config = dict(
    init='normal',
    init_std_o=0.062,
    final_lr_fraction=0.0,
    train_tokens=247500000,
)
Each number is 200 + 30 x the weight over its row's rms, rounded and kept within 0 to 999. Layers, rows and columns count from 0. The size before them is the row's rms in percent of the matrix's.

# layer 9 MLP up, 768x192, rms 0.0717, rows 200-413, columns 0-31
098,206,164,181,196,202,191,266,193,220,197,212,231,164,259,205,225,158,237,161,195,217,171,229,227,183,210,268,234,222,187,184,200
097,203,254,246,183,176,142,199,170,241,227,179,196,194,245,157,225,230,221,210,232,178,190,209,179,193,217,191,168,226,188,178,176
098,177,231,181,202,202,187,228,242,167,200,173,251,196,229,210,161,158,148,268,176,184,182,236,189,238,212,223,192,208,238,198,211
106,206,163,190,197,196,178,301,202,183,212,157,236,208,214,244,179,194,200,218,207,168,218,214,204,150,235,153,211,174,206,198,202
102,221,241,193,183,141,188,201,187,200,255,140,184,185,251,255,193,256,209,201,194,207,201,224,236,235,204,194,225,258,229,177,217
103,168,172,211,170,206,151,151,243,186,191,247,195,151,236,248,198,194,218,197,196,179,214,220,217,226,185,251,186,189,169,157,237
098,165,197,238,239,237,132,189,158,177,196,220,193,176,156,226,241,168,161,219,222,233,243,189,165,211,189,169,256,213,180,224,222
107,154,205,190,192,234,214,202,152,190,229,173,212,193,255,193,164,209,190,235,136,234,227,163,206,208,214,230,153,204,215,189,244
091,220,248,187,163,148,178,211,220,205,235,218,224,215,216,219,189,186,179,236,241,222,178,181,193,222,202,135,184,186,195,226,212
102,183,173,186,187,218,233,164,234,220,176,218,177,262,211,215,174,173,200,258,143,184,115,251,214,202,206,209,177,229,249,190,183
094,218,187,244,210,202,230,191,226,256,199,174,202,162,227,158,209,266,211,192,196,189,163,247,261,188,225,164,198,189,242,187,135
096,220,210,200,181,234,163,167,202,238,153,193,167,163,245,151,183,229,222,241,246,157,160,235,181,192,188,251,229,199,172,191,192
106,168,208,108,213,242,196,199,190,206,193,233,158,163,222,230,227,251,216,183,165,225,192,250,208,156,200,168,209,216,246,237,222
103,212,177,217,218,185,215,196,149,153,177,259,174,231,192,232,202,165,219,212,203,212,242,131,203,217,162,206,207,200,218,199,179
090,206,203,204,262,196,195,236,168,152,253,177,186,202,192,210,201,238,196,212,180,206,168,197,223,161,196,148,203,228,212,233,131
096,199,200,186,169,205,216,201,235,188,220,197,164,168,217,190,218,208,202,227,154,168,195,243,174,208,176,183,213,171,235,228,171
100,182,234,222,214,196,180,196,163,245,230,255,212,184,169,173,179,165,244,163,235,169,187,251,169,205,179,183,179,225,235,246,159
094,164,193,191,207,164,163,214,174,204,194,181,185,172,209,192,241,216,227,179,193,164,205,229,215,249,224,184,210,178,203,227,216
100,225,211,151,211,239,172,183,224,177,164,192,165,195,185,240,197,177,173,169,189,222,194,193,187,231,202,195,178,210,199,146,127
090,232,207,199,285,208,130,267,193,201,220,175,143,196,219,215,229,248,166,199,162,164,268,205,200,267,199,234,240,197,173,170,163
104,185,183,200,215,224,183,200,176,223,179,216,220,173,238,184,220,224,200,211,219,235,171,201,176,252,252,208,187,164,263,232,185
101,143,257,240,231,191,188,235,140,139,213,213,162,255,177,178,148,195,194,267,165,216,228,183,196,179,184,237,240,166,205,180,145
095,162,159,184,193,178,203,199,202,191,196,168,194,176,184,227,170,241,223,165,216,195,206,202,235,241,221,141,200,230,238,156,115
096,205,223,202,194,202,200,223,209,197,238,232,131,224,217,164,187,231,202,146,163,226,191,210,140,201,231,179,183,185,190,181,179
103,236,189,216,205,168,192,184,213,207,265,196,237,183,198,219,181,238,180,177,160,135,242,224,264,204,192,190,235,148,220,203,156
095,221,235,170,264,186,153,204,168,251,154,205,160,249,155,174,247,233,179,229,239,206,224,220,236,222,217,169,187,225,190,127,189
100,220,204,146,152,174,187,232,265,181,196,226,212,201,175,216,213,208,213,231,149,179,238,239,173,180,203,239,218,208,208,201,240
100,207,237,206,176,189,234,203,197,243,149,214,208,185,226,260,152,189,226,126,222,239,232,228,168,229,212,194,211,239,226,165,209
098,193,175,180,230,235,174,249,197,169,195,201,203,164,200,198,184,159,186,194,193,251,179,199,184,162,222,212,239,196,199,199,211
108,210,171,168,209,175,181,264,223,211,251,172,223,236,238,149,180,180,219,256,180,170,159,220,186,196,171,193,201,147,254,173,151
096,226,154,189,179,188,212,140,223,230,235,231,181,220,209,194,193,233,268,195,200,213,194,189,192,225,252,231,214,213,210,244,251
102,234,147,186,220,174,178,190,183,163,223,242,155,171,181,173,184,251,180,195,128,220,167,208,254,152,221,246,191,242,166,208,220
100,202,177,185,262,236,167,166,212,206,213,235,222,172,155,206,202,193,217,195,193,181,165,201,214,234,252,174,170,249,223,233,227
105,188,174,181,220,221,219,219,210,215,157,209,201,175,193,216,222,196,192,196,214,191,206,154,190,167,194,179,206,173,171,266,176
105,191,207,213,232,221,235,248,230,128,158,200,211,204,211,143,193,181,216,229,157,191,212,221,250,217,206,213,231,142,241,208,210
098,247,200,203,237,191,184,158,167,224,198,197,205,221,175,215,230,218,225,217,235,274,151,197,231,245,194,211,193,161,170,260,188
106,191,138,138,269,192,172,216,212,212,197,243,248,197,206,192,217,216,222,255,172,204,207,205,192,226,248,258,207,218,224,185,260
104,142,199,234,179,212,214,218,183,209,198,188,200,200,188,236,189,226,168,189,211,234,212,162,207,193,224,248,206,179,235,209,199
096,166,239,184,204,148,239,185,256,170,178,210,245,190,251,147,219,257,170,202,235,166,228,188,213,215,236,139,198,237,177,238,194
102,230,244,217,168,199,242,237,219,194,197,208,201,184,216,184,196,230,183,210,217,128,199,217,175,250,178,167,192,160,196,243,223
099,199,183,226,185,181,189,177,196,203,212,201,206,263,221,197,215,225,159,190,230,204,172,213,214,195,185,198,219,193,225,213,168
098,195,169,171,183,248,198,291,192,199,240,179,126,195,205,197,187,266,152,207,169,213,215,273,142,189,182,236,179,195,155,189,160
093,256,217,213,159,217,155,191,207,268,205,184,150,173,191,180,195,195,272,211,216,219,188,200,175,243,193,148,240,181,172,171,184
094,247,164,234,274,185,185,169,229,193,224,227,194,209,182,181,174,202,127,259,218,203,250,197,208,238,172,165,186,238,163,220,221
096,249,168,243,214,182,239,151,193,229,187,195,179,190,181,190,134,224,177,190,239,168,227,241,206,189,182,226,180,204,168,212,248
100,225,186,215,189,224,180,177,164,265,209,184,154,215,261,212,201,160,200,166,199,181,162,252,199,205,201,241,226,196,170,236,257
103,211,176,218,180,240,231,191,218,243,156,156,231,161,213,236,229,191,160,173,209,232,209,253,183,191,220,228,208,185,155,176,196
098,194,166,196,173,181,258,233,223,209,176,198,238,257,217,197,201,220,229,223,190,178,233,180,246,201,188,208,167,267,205,181,173
100,178,191,248,169,228,192,212,256,211,162,215,205,194,173,193,234,253,160,225,195,151,152,193,194,221,164,264,171,189,157,238,149
106,187,201,205,186,266,175,199,163,192,196,195,195,231,237,234,215,212,135,191,215,180,179,189,172,201,228,226,205,218,206,192,221
101,221,227,197,254,163,214,215,213,178,232,174,224,221,217,193,188,187,209,179,178,275,173,160,232,241,226,226,200,223,157,162,207
091,192,205,195,140,170,174,160,226,234,184,208,241,235,148,219,210,216,226,204,232,194,195,189,240,163,224,202,245,197,159,163,241
100,197,166,219,241,160,146,210,183,230,179,175,195,221,212,170,173,196,222,207,260,188,210,215,206,188,214,199,159,196,199,266,208
100,214,233,149,172,166,193,145,199,196,291,195,159,237,151,215,170,223,244,161,208,201,240,212,233,177,201,204,127,229,197,175,188
106,199,214,173,198,174,208,209,224,176,167,145,202,160,201,246,170,140,216,197,239,171,214,208,226,243,224,181,204,241,201,196,182
101,231,173,225,220,223,214,238,199,193,204,243,222,216,174,213,228,214,199,226,209,181,190,234,165,237,225,207,189,196,175,165,199
100,208,181,161,174,184,238,208,218,154,186,209,164,253,201,228,231,204,254,194,228,216,152,177,188,202,236,225,209,154,177,196,240
099,154,221,272,233,217,141,218,201,229,141,234,193,162,192,131,199,235,214,209,229,180,217,215,178,204,203,141,264,168,196,242,190
100,225,185,179,194,194,211,194,165,206,216,201,201,225,156,216,183,265,132,166,224,162,215,170,190,226,235,205,181,156,220,183,149
106,193,205,187,266,209,242,222,221,214,165,161,207,197,180,199,237,171,207,160,162,161,214,207,235,189,215,212,237,240,175,200,236
097,165,169,223,185,204,172,211,200,226,188,217,196,219,203,158,230,240,226,190,188,237,186,176,202,164,160,179,211,224,225,234,217
095,245,148,158,215,137,162,238,220,279,220,204,234,181,200,172,216,248,156,212,190,175,223,197,187,179,214,217,209,225,165,159,193
104,207,188,158,217,206,177,249,184,139,178,151,177,209,234,216,203,182,157,154,194,222,158,205,233,180,178,249,242,228,197,188,202
100,160,233,201,163,201,235,180,232,169,190,193,194,224,159,193,200,182,189,196,180,167,238,196,158,250,171,192,174,145,275,194,212
094,142,217,186,152,202,227,177,250,183,224,214,165,160,239,218,219,180,190,181,225,204,220,237,144,218,252,130,150,208,251,240,157
092,248,148,171,204,234,203,193,179,222,161,165,214,212,198,208,188,271,219,214,261,183,201,226,172,266,234,216,187,164,142,238,137
100,205,178,249,233,165,175,194,156,196,223,216,189,220,209,242,216,165,210,240,133,226,209,260,185,239,147,206,208,199,133,233,210
100,189,224,146,212,277,178,193,192,214,234,227,200,242,183,239,174,229,150,189,161,188,238,128,219,256,230,208,192,184,201,241,229
102,153,227,209,180,204,223,172,184,155,225,184,234,199,210,162,228,208,216,188,172,196,212,202,177,199,150,179,224,157,247,240,182
099,186,178,159,186,189,184,157,202,229,208,232,171,200,196,149,196,203,144,198,187,205,222,245,231,217,230,183,186,195,230,226,190
102,187,132,175,203,193,180,238,189,164,218,213,222,181,171,243,208,159,168,168,233,205,242,215,204,191,203,216,233,250,223,186,156
093,197,189,195,267,255,162,234,214,234,207,188,180,213,185,196,253,195,217,166,182,170,208,203,227,260,244,147,194,181,245,233,176
100,201,148,167,184,208,195,229,194,169,243,215,200,187,152,167,181,176,179,245,165,231,223,221,190,211,196,130,222,154,227,179,179
098,192,168,186,180,186,186,188,208,244,220,222,173,177,196,191,209,220,222,164,183,163,164,194,168,246,174,252,195,160,213,202,226
105,162,144,181,208,216,148,172,210,194,202,156,175,202,263,200,235,200,183,160,222,185,216,179,205,256,194,223,240,180,206,188,221
096,174,202,192,204,150,203,159,203,230,184,189,218,198,231,243,225,170,248,257,240,173,204,210,168,184,161,208,178,199,208,190,240
093,225,186,182,231,210,161,185,259,181,237,221,223,153,213,262,204,151,187,216,245,173,208,197,241,215,198,213,176,162,228,237,195
094,149,248,191,152,171,191,162,252,171,219,249,229,204,208,158,186,183,203,184,160,165,176,232,169,223,183,151,225,207,186,227,171
110,154,217,234,168,147,222,135,178,222,168,237,203,125,162,151,200,193,184,221,224,200,219,189,211,185,200,177,200,205,228,220,164
091,179,237,201,231,173,212,165,220,241,196,166,157,174,214,182,190,239,194,181,192,211,189,202,211,168,234,167,180,187,162,153,193
099,194,182,145,166,196,190,198,227,184,231,224,139,214,196,228,243,158,203,205,189,196,146,238,190,258,227,246,198,180,208,219,208
108,160,221,206,204,182,201,142,229,208,232,200,189,192,196,138,190,218,216,194,234,150,182,176,207,213,185,223,232,116,200,163,169
092,189,198,179,205,178,151,238,169,236,194,228,226,180,232,198,196,144,204,203,212,222,178,208,259,210,207,193,190,221,207,212,281
096,212,241,195,200,200,170,221,193,230,163,182,187,176,199,166,229,221,129,218,224,227,206,180,205,222,197,175,177,230,203,166,180
095,171,213,249,180,226,180,196,250,243,224,206,245,206,177,152,235,189,245,209,218,145,178,159,196,262,203,200,224,187,220,179,128
105,236,190,257,206,154,146,261,130,208,181,166,227,249,212,204,161,230,188,137,191,201,196,228,180,200,212,194,203,220,191,132,239
091,217,197,166,246,190,194,178,218,238,232,221,225,175,169,186,148,258,219,213,214,143,210,182,193,256,249,223,209,215,261,226,195
100,206,225,212,157,233,238,194,209,232,200,231,209,218,172,198,190,223,218,139,161,200,233,222,215,168,218,213,258,217,229,179,210
096,238,268,183,268,164,163,210,187,183,212,160,152,188,215,202,190,176,195,240,199,179,225,144,226,159,192,246,214,199,230,252,181
099,230,223,166,185,184,171,190,210,193,210,167,206,245,205,190,224,169,194,220,248,198,246,201,203,268,192,224,195,181,218,160,209
095,191,193,185,204,226,270,188,223,156,181,256,152,173,147,182,184,202,219,184,147,174,174,151,261,200,195,191,164,165,209,209,204
101,160,245,177,181,243,147,184,235,196,246,206,180,181,230,210,214,202,169,188,232,207,192,200,210,214,249,161,190,222,190,193,184
094,249,186,213,210,185,233,209,198,233,209,261,182,179,210,211,181,159,151,194,159,232,214,217,185,195,259,206,196,207,149,189,160
101,187,179,137,238,203,207,229,189,171,196,177,199,245,245,210,191,261,199,226,199,198,160,168,184,236,167,242,280,232,236,184,221
092,223,210,218,205,233,184,164,211,129,187,165,221,181,235,228,234,182,227,237,211,236,209,198,233,180,236,209,205,250,169,197,149
091,218,200,147,191,176,256,192,213,176,161,223,249,209,123,175,234,199,178,185,210,219,219,225,187,195,221,252,189,199,218,144,201
099,206,193,161,200,231,157,255,186,191,255,237,185,230,209,203,244,170,217,212,182,177,192,206,205,200,216,214,254,189,191,234,178
095,216,172,201,188,207,168,208,226,206,231,161,151,221,155,236,148,215,230,182,197,208,208,225,202,208,186,213,226,192,229,214,274
096,209,177,162,217,216,165,237,206,198,203,285,232,207,207,205,207,197,168,219,158,181,227,212,178,134,228,199,155,222,181,158,206
098,210,214,151,176,209,206,242,223,207,203,210,131,217,181,193,228,204,256,204,132,184,203,210,186,215,200,213,232,265,203,184,211
098,148,172,214,213,210,260,265,170,184,162,171,214,222,193,185,209,203,157,218,196,197,201,217,187,163,214,200,218,207,189,186,183
098,268,211,137,256,219,179,181,235,191,162,227,199,161,204,180,230,159,200,191,195,185,241,216,226,233,193,229,267,159,205,240,206
099,187,178,230,157,198,167,198,177,197,154,210,132,128,185,175,163,197,202,201,248,220,195,203,193,238,165,252,224,171,152,239,215
105,189,254,206,229,196,115,188,203,202,193,164,208,155,180,174,186,210,236,270,206,186,233,259,155,197,173,222,209,223,188,200,183
098,201,191,201,184,164,199,212,234,216,227,211,198,202,219,245,176,209,219,164,143,216,218,204,220,187,156,217,222,230,194,212,205
095,246,219,222,214,141,206,162,210,210,219,225,246,181,190,206,257,224,190,153,182,217,154,234,200,173,215,201,191,195,159,212,264
110,167,177,199,204,211,186,158,216,172,213,178,184,141,199,159,231,182,134,238,196,219,214,202,202,199,203,225,219,196,183,270,192
096,154,189,173,152,147,165,227,247,189,133,214,184,225,196,269,189,214,183,209,223,218,202,166,228,181,200,227,205,236,221,186,228
097,198,231,235,179,196,207,190,189,207,211,199,221,228,174,203,206,184,146,235,222,238,212,215,179,222,179,177,261,265,209,236,192
102,169,234,224,198,226,173,267,126,233,205,188,176,193,163,214,212,194,184,201,180,219,222,182,203,261,200,193,187,152,167,217,128
100,175,207,171,183,213,213,176,188,167,194,201,157,162,221,191,243,218,202,181,220,232,172,160,195,183,212,223,182,194,171,174,209
106,182,217,219,146,192,230,163,210,229,189,195,200,204,166,194,229,221,245,255,162,169,211,204,195,208,202,166,220,215,206,255,173
101,230,168,191,232,175,208,194,198,159,231,179,258,155,132,172,233,207,190,220,215,211,224,168,173,159,171,208,240,200,235,145,197
099,251,209,204,217,182,160,128,216,202,164,169,179,171,186,234,161,251,219,228,170,147,199,227,212,187,207,240,210,157,249,226,141
102,212,180,172,217,198,212,236,236,186,141,213,164,157,186,251,241,212,203,192,186,177,241,268,169,188,206,223,176,206,232,180,171
116,221,213,238,211,192,211,142,258,209,209,182,227,152,187,185,211,209,208,214,273,194,194,191,255,245,256,186,178,191,201,200,206
092,272,251,229,183,143,228,253,198,154,217,221,173,127,217,189,226,272,204,213,233,196,244,187,213,222,242,191,200,193,255,209,192
099,211,244,226,233,240,201,182,226,195,190,199,158,198,271,189,211,228,192,205,184,220,228,223,202,236,238,238,223,200,219,183,231
099,213,186,192,215,218,218,200,235,221,255,214,242,189,164,235,189,201,202,206,179,207,203,203,168,187,202,237,185,232,238,162,150
093,203,163,192,229,212,220,173,207,192,212,192,204,221,178,173,209,140,201,201,191,222,166,191,223,190,183,240,208,199,194,186,216
096,200,238,235,199,243,194,169,179,205,227,210,207,196,204,183,188,182,209,204,204,225,181,182,239,214,228,230,206,174,161,199,209
109,206,190,134,229,219,237,211,235,192,159,235,171,125,228,214,205,245,201,166,222,201,202,219,235,181,197,201,243,253,209,171,187
106,195,180,215,180,193,160,170,213,205,139,180,253,177,281,178,180,191,209,241,150,221,170,210,196,243,204,177,175,150,213,215,165
095,176,197,217,199,156,247,222,194,204,231,144,199,196,228,166,189,227,228,216,197,290,220,216,173,219,197,199,228,219,215,217,199
101,161,208,186,209,144,189,240,218,229,220,162,205,196,186,191,180,182,206,241,225,125,136,187,189,216,194,179,239,188,224,235,170
097,264,149,166,166,212,200,236,228,183,212,238,189,205,192,208,226,213,232,237,215,171,174,164,232,248,222,222,221,185,184,247,189
101,134,229,170,210,186,213,195,251,187,187,274,186,200,204,221,216,239,148,153,214,206,178,194,193,200,161,251,183,174,222,220,207
094,216,221,221,250,181,179,219,203,197,208,191,208,166,239,188,146,189,177,185,214,200,175,229,207,227,229,205,203,171,213,226,240
088,220,182,199,217,194,190,113,209,184,214,174,226,154,199,192,242,205,213,197,226,177,201,170,198,187,233,212,182,169,178,246,151
103,172,244,209,183,224,207,177,181,258,207,148,250,177,225,185,217,225,187,187,209,164,183,229,214,219,154,244,206,196,192,212,212
094,225,224,192,191,221,149,167,265,210,218,232,155,200,236,205,205,186,211,191,173,234,154,158,148,194,138,246,187,196,212,160,179
097,178,250,164,191,157,232,232,178,193,170,216,192,150,175,226,203,194,200,193,231,187,197,219,185,189,201,223,225,146,186,210,188
101,208,233,243,209,212,181,193,196,230,199,210,214,214,179,235,189,228,191,202,180,201,164,234,178,229,170,245,204,207,218,201,265
094,267,204,218,192,178,253,188,168,149,157,180,134,201,187,262,160,223,200,162,221,192,196,212,201,161,146,206,226,184,217,193,203
115,200,251,155,222,230,226,136,168,173,232,222,179,183,176,169,242,223,171,171,198,189,275,254,172,257,192,219,232,213,233,204,160
102,220,189,202,185,186,207,181,171,145,232,169,217,274,148,201,228,220,213,167,162,220,178,210,178,178,182,203,259,157,241,165,223
099,171,198,262,199,234,205,222,180,217,182,179,222,215,166,193,200,239,164,232,189,183,217,182,229,188,170,217,192,159,187,229,240
099,150,235,153,229,178,120,232,177,215,199,255,180,222,234,188,225,209,279,174,203,202,174,150,255,201,201,217,205,209,187,184,187
094,218,139,173,164,173,240,131,218,229,163,229,159,184,239,190,172,200,170,182,192,229,225,197,181,199,143,192,213,217,230,202,192
103,169,265,115,210,197,220,195,205,183,204,158,162,173,197,195,168,227,159,170,181,203,265,238,206,215,197,209,205,191,191,207,214
096,202,194,223,222,190,271,174,182,218,134,175,172,178,197,234,257,258,158,238,167,201,175,193,172,225,168,225,223,195,226,225,210
099,229,168,249,208,185,207,240,148,191,195,220,175,133,236,197,214,188,193,163,233,205,231,225,227,159,268,230,244,240,188,276,143
100,173,235,198,184,204,205,234,242,245,182,188,155,211,180,152,182,216,232,168,230,165,297,261,188,199,189,219,236,176,223,217,169
095,196,170,247,171,189,258,222,174,220,162,226,185,198,174,144,255,182,170,231,170,177,265,217,226,204,186,186,228,216,160,196,239
104,204,196,134,204,273,220,210,206,189,198,201,214,139,157,203,177,217,180,175,190,216,195,213,228,171,270,213,178,162,211,178,198
095,199,222,193,195,229,164,203,226,250,218,158,176,261,156,233,215,194,182,223,242,199,200,231,177,168,170,232,220,186,218,189,196
107,171,208,167,166,234,224,187,201,285,191,206,194,190,175,187,180,231,227,143,212,177,181,179,201,225,201,233,267,152,216,150,188
106,157,216,228,161,197,221,230,189,180,224,163,223,222,231,221,225,200,202,201,164,182,138,181,264,207,244,164,179,224,235,234,198
098,202,178,199,215,208,156,191,258,220,172,167,218,217,238,209,167,187,176,221,210,254,207,188,225,209,207,185,209,199,178,212,205
110,237,214,196,173,181,215,216,212,219,175,194,231,187,211,270,210,220,170,195,186,188,197,167,191,189,209,239,182,220,197,206,275
099,204,195,219,158,208,199,183,239,202,275,243,215,226,145,163,198,202,173,195,180,199,200,261,224,263,181,208,213,180,161,162,200
101,204,204,237,218,229,169,223,180,179,180,238,180,225,259,214,219,245,209,208,198,224,209,225,207,225,191,230,201,247,202,195,185
100,188,192,239,180,225,176,171,163,218,217,186,168,146,180,201,228,155,191,224,202,218,231,230,196,200,248,185,184,160,195,193,228
102,228,173,190,252,209,201,111,153,140,224,209,184,160,153,179,164,180,209,215,198,187,163,218,257,216,145,223,147,185,213,300,181
102,107,171,235,216,193,178,206,190,207,199,238,191,203,224,198,192,213,200,175,189,191,187,223,223,174,210,174,240,143,176,188,150
101,180,192,237,212,183,183,229,229,212,207,211,157,236,211,212,154,218,159,218,122,179,152,174,166,208,287,182,229,247,181,189,171
100,226,151,171,199,231,222,194,204,228,186,179,156,204,162,210,231,198,125,218,172,230,186,178,112,222,253,212,207,172,185,237,209
099,189,228,201,148,191,195,174,223,220,187,243,209,187,199,259,180,178,259,202,169,160,169,231,175,188,203,236,281,182,162,192,210
107,130,196,190,181,182,237,216,209,256,218,138,205,172,206,185,177,193,192,241,248,200,158,179,215,219,174,249,204,228,214,209,179
095,196,214,166,188,212,213,245,243,213,231,140,234,192,217,258,246,237,180,158,238,253,241,169,191,169,216,238,155,228,153,246,229
097,214,182,241,180,178,177,202,220,223,239,182,214,139,179,213,213,224,263,216,146,222,231,155,253,147,187,227,191,157,216,240,195
103,146,188,183,210,192,217,242,206,235,166,155,232,182,211,175,295,176,153,181,157,226,200,188,215,172,225,163,235,163,282,178,197
104,156,216,195,236,180,222,167,207,200,198,205,172,186,227,163,177,203,203,209,176,180,218,225,227,217,194,238,209,190,197,184,196
105,150,233,197,204,185,204,179,257,158,167,175,182,175,218,197,195,170,230,253,201,172,209,194,165,152,185,194,202,226,220,190,208
106,155,182,237,214,180,242,162,180,216,193,183,219,214,183,164,206,266,203,235,200,179,190,155,195,241,231,306,191,179,185,217,183
098,182,172,245,183,232,153,218,239,197,209,204,154,147,176,197,201,140,255,176,183,216,183,256,205,148,179,200,195,236,215,196,206
097,211,228,192,211,196,207,221,202,244,239,202,212,192,122,217,169,223,214,134,199,194,179,219,201,210,169,192,231,201,221,181,191
097,183,205,207,184,194,184,194,286,243,225,207,122,213,150,255,224,169,241,174,181,165,190,213,194,164,228,186,212,215,201,247,176
104,241,218,224,202,216,212,203,240,143,209,213,218,190,192,203,202,194,168,170,211,228,237,168,177,170,205,228,203,184,237,171,224
106,164,226,207,175,191,202,244,198,192,207,230,249,208,209,224,188,220,185,245,250,189,152,198,166,187,200,203,197,221,180,204,240
096,157,194,205,145,188,210,185,171,194,160,163,224,158,165,236,199,197,118,198,214,234,203,211,214,175,165,216,223,232,173,211,166
106,251,176,177,213,168,245,207,243,204,230,144,202,198,132,176,200,173,181,170,220,272,184,232,194,163,269,216,240,211,196,216,171
103,241,190,222,189,192,233,259,240,164,191,185,113,265,206,282,208,200,176,161,207,184,220,212,220,212,233,203,186,135,208,223,191
104,198,205,170,196,216,202,198,224,203,239,186,170,163,203,158,238,192,207,192,203,169,148,186,176,174,165,163,147,244,183,237,184
099,188,186,155,150,176,220,203,187,178,247,201,209,188,237,189,207,209,176,199,237,237,193,228,181,254,142,167,172,207,164,193,189
100,163,200,219,207,193,142,231,190,221,175,228,224,177,208,233,194,213,178,232,191,202,188,163,207,204,238,255,219,228,236,263,224
111,210,247,189,208,203,207,235,204,194,231,169,182,218,196,198,186,170,209,223,249,186,241,226,193,181,195,239,169,158,202,230,260
101,196,251,207,183,181,242,204,199,182,167,177,213,199,192,214,234,180,213,176,131,139,229,214,173,222,188,157,165,217,208,181,142
105,211,215,257,228,190,238,210,243,153,193,198,184,254,216,180,232,143,243,161,133,215,148,237,181,204,161,232,210,204,184,181,220
097,227,224,199,187,145,202,145,222,203,238,212,165,182,212,168,187,227,198,249,155,171,250,213,247,204,244,183,236,172,151,235,206
095,216,193,189,159,129,181,169,220,190,225,238,181,210,203,201,238,217,199,160,202,221,176,144,195,173,160,198,161,193,273,188,223
100,214,167,192,217,224,212,287,181,143,235,190,147,207,220,136,227,161,209,206,216,220,183,176,182,145,212,244,205,236,168,156,234
102,174,193,235,230,188,176,248,186,206,158,230,183,194,182,181,195,197,170,190,230,192,238,251,196,259,165,240,270,206,181,203,200
097,166,266,218,162,244,197,230,180,215,244,240,168,203,214,175,233,192,202,200,188,168,236,240,210,210,183,218,193,169,174,193,207
104,190,187,183,215,217,166,267,275,186,208,186,160,202,194,220,279,222,206,158,173,239,195,139,244,222,207,237,182,231,230,216,192
097,189,155,203,202,179,150,211,197,208,194,194,202,204,183,199,215,228,212,162,180,202,195,174,128,200,211,226,231,198,248,138,179
100,166,229,176,150,229,259,171,226,183,180,169,160,158,190,132,163,231,236,185,179,164,198,185,194,207,194,245,248,205,229,207,205
110,164,246,170,251,203,213,182,232,157,175,169,220,192,198,192,199,171,222,194,149,181,189,163,201,184,183,216,160,222,201,175,174
105,218,224,254,205,168,186,237,199,228,154,218,158,195,190,232,193,195,205,210,231,189,163,232,215,224,194,208,215,176,179,217,183
105,187,255,247,183,226,265,233,217,180,177,234,226,175,233,210,158,211,156,224,193,161,237,187,214,199,230,215,255,158,204,240,134
102,141,182,201,208,167,201,226,236,227,222,224,227,165,178,234,217,141,197,228,208,167,169,227,149,209,176,164,229,187,234,194,235
094,148,183,178,202,182,138,181,152,170,235,226,176,179,191,228,181,173,221,212,207,173,207,233,187,210,220,174,156,175,204,151,187
091,206,198,224,162,154,207,203,200,175,170,271,220,166,159,197,211,210,193,133,180,176,218,195,191,260,213,190,209,199,235,257,218
097,195,216,208,169,206,198,189,187,176,239,168,243,201,198,232,163,258,235,202,240,230,177,219,175,217,193,224,213,223,230,214,217
109,194,268,187,236,204,196,149,191,182,238,226,190,198,166,257,170,212,193,221,240,220,148,222,189,201,189,203,214,188,214,202,151
104,214,235,253,137,210,197,187,176,167,241,211,226,202,182,235,189,221,222,174,196,255,203,221,186,180,205,219,172,165,213,253,175
102,188,167,188,184,220,209,204,186,185,186,211,205,202,200,182,235,181,201,206,192,207,221,216,212,197,245,151,223,180,182,231,195
101,219,215,225,180,187,216,172,147,197,211,208,209,206,233,204,245,278,226,192,171,180,179,224,204,137,175,178,206,211,247,233,220
101,241,216,202,232,184,269,231,208,124,199,195,172,232,197,163,232,241,208,244,209,251,166,216,203,211,217,207,187,159,235,190,195
107,175,259,208,200,150,213,229,216,257,259,261,193,181,230,217,209,207,175,232,234,224,162,223,234,188,166,219,212,191,226,182,196
097,220,223,212,156,211,199,224,184,199,216,202,198,199,180,208,183,208,230,225,243,230,218,231,183,260,275,220,186,240,219,245,210
106,193,186,173,217,254,204,214,197,120,252,240,204,180,170,210,189,189,213,192,157,205,196,172,154,273,178,230,203,221,158,187,167
101,189,226,176,254,202,197,209,213,176,217,170,224,177,212,165,212,171,173,226,200,232,245,174,199,141,211,208,226,190,186,204,183
101,233,214,204,215,182,171,249,261,164,216,160,183,169,177,201,176,256,188,223,223,190,184,243,225,182,235,144,250,199,186,176,223
101,199,217,228,144,192,158,207,154,197,230,281,217,216,226,175,270,243,183,194,160,209,209,200,212,203,148,239,208,285,176,199,206
098,200,225,152,234,219,179,197,173,180,243,183,171,224,173,202,186,226,162,229,158,203,155,247,198,206,222,204,182,189,190,175,192
104,217,177,181,229,213,241,208,224,204,249,231,199,220,190,217,265,217,150,159,167,213,172,199,212,189,233,241,225,223,160,238,219
103,201,263,220,215,169,189,159,169,177,184,195,158,119,198,193,180,189,156,223,230,243,233,206,179,207,230,198,191,193,153,188,211
099,183,214,229,232,166,225,207,206,196,155,174,170,217,172,236,212,211,196,162,166,146,196,247,209,187,192,195,185,218,140,202,166
092,241,153,173,199,165,205,210,203,170,178,133,181,206,215,218,223,167,222,256,163,210,251,178,223,215,215,254,205,213,201,215,165
098,241,185,156,223,240,203,135,200,213,202,189,224,207,226,191,227,171,162,149,190,258,184,201,157,210,156,210,231,140,181,217,214
095,201,210,145,178,220,262,215,230,241,208,226,179,138,186,155,218,205,198,134,249,191,215,185,163,253,218,226,231,192,219,223,195
099,159,211,195,134,160,220,220,234,173,232,161,185,185,211,176,203,208,199,188,209,162,289,220,209,153,267,196,201,200,234,204,210
113,157,198,193,219,195,194,223,188,254,196,182,201,221,183,192,225,226,221,200,245,197,191,179,182,190,235,201,179,172,200,189,222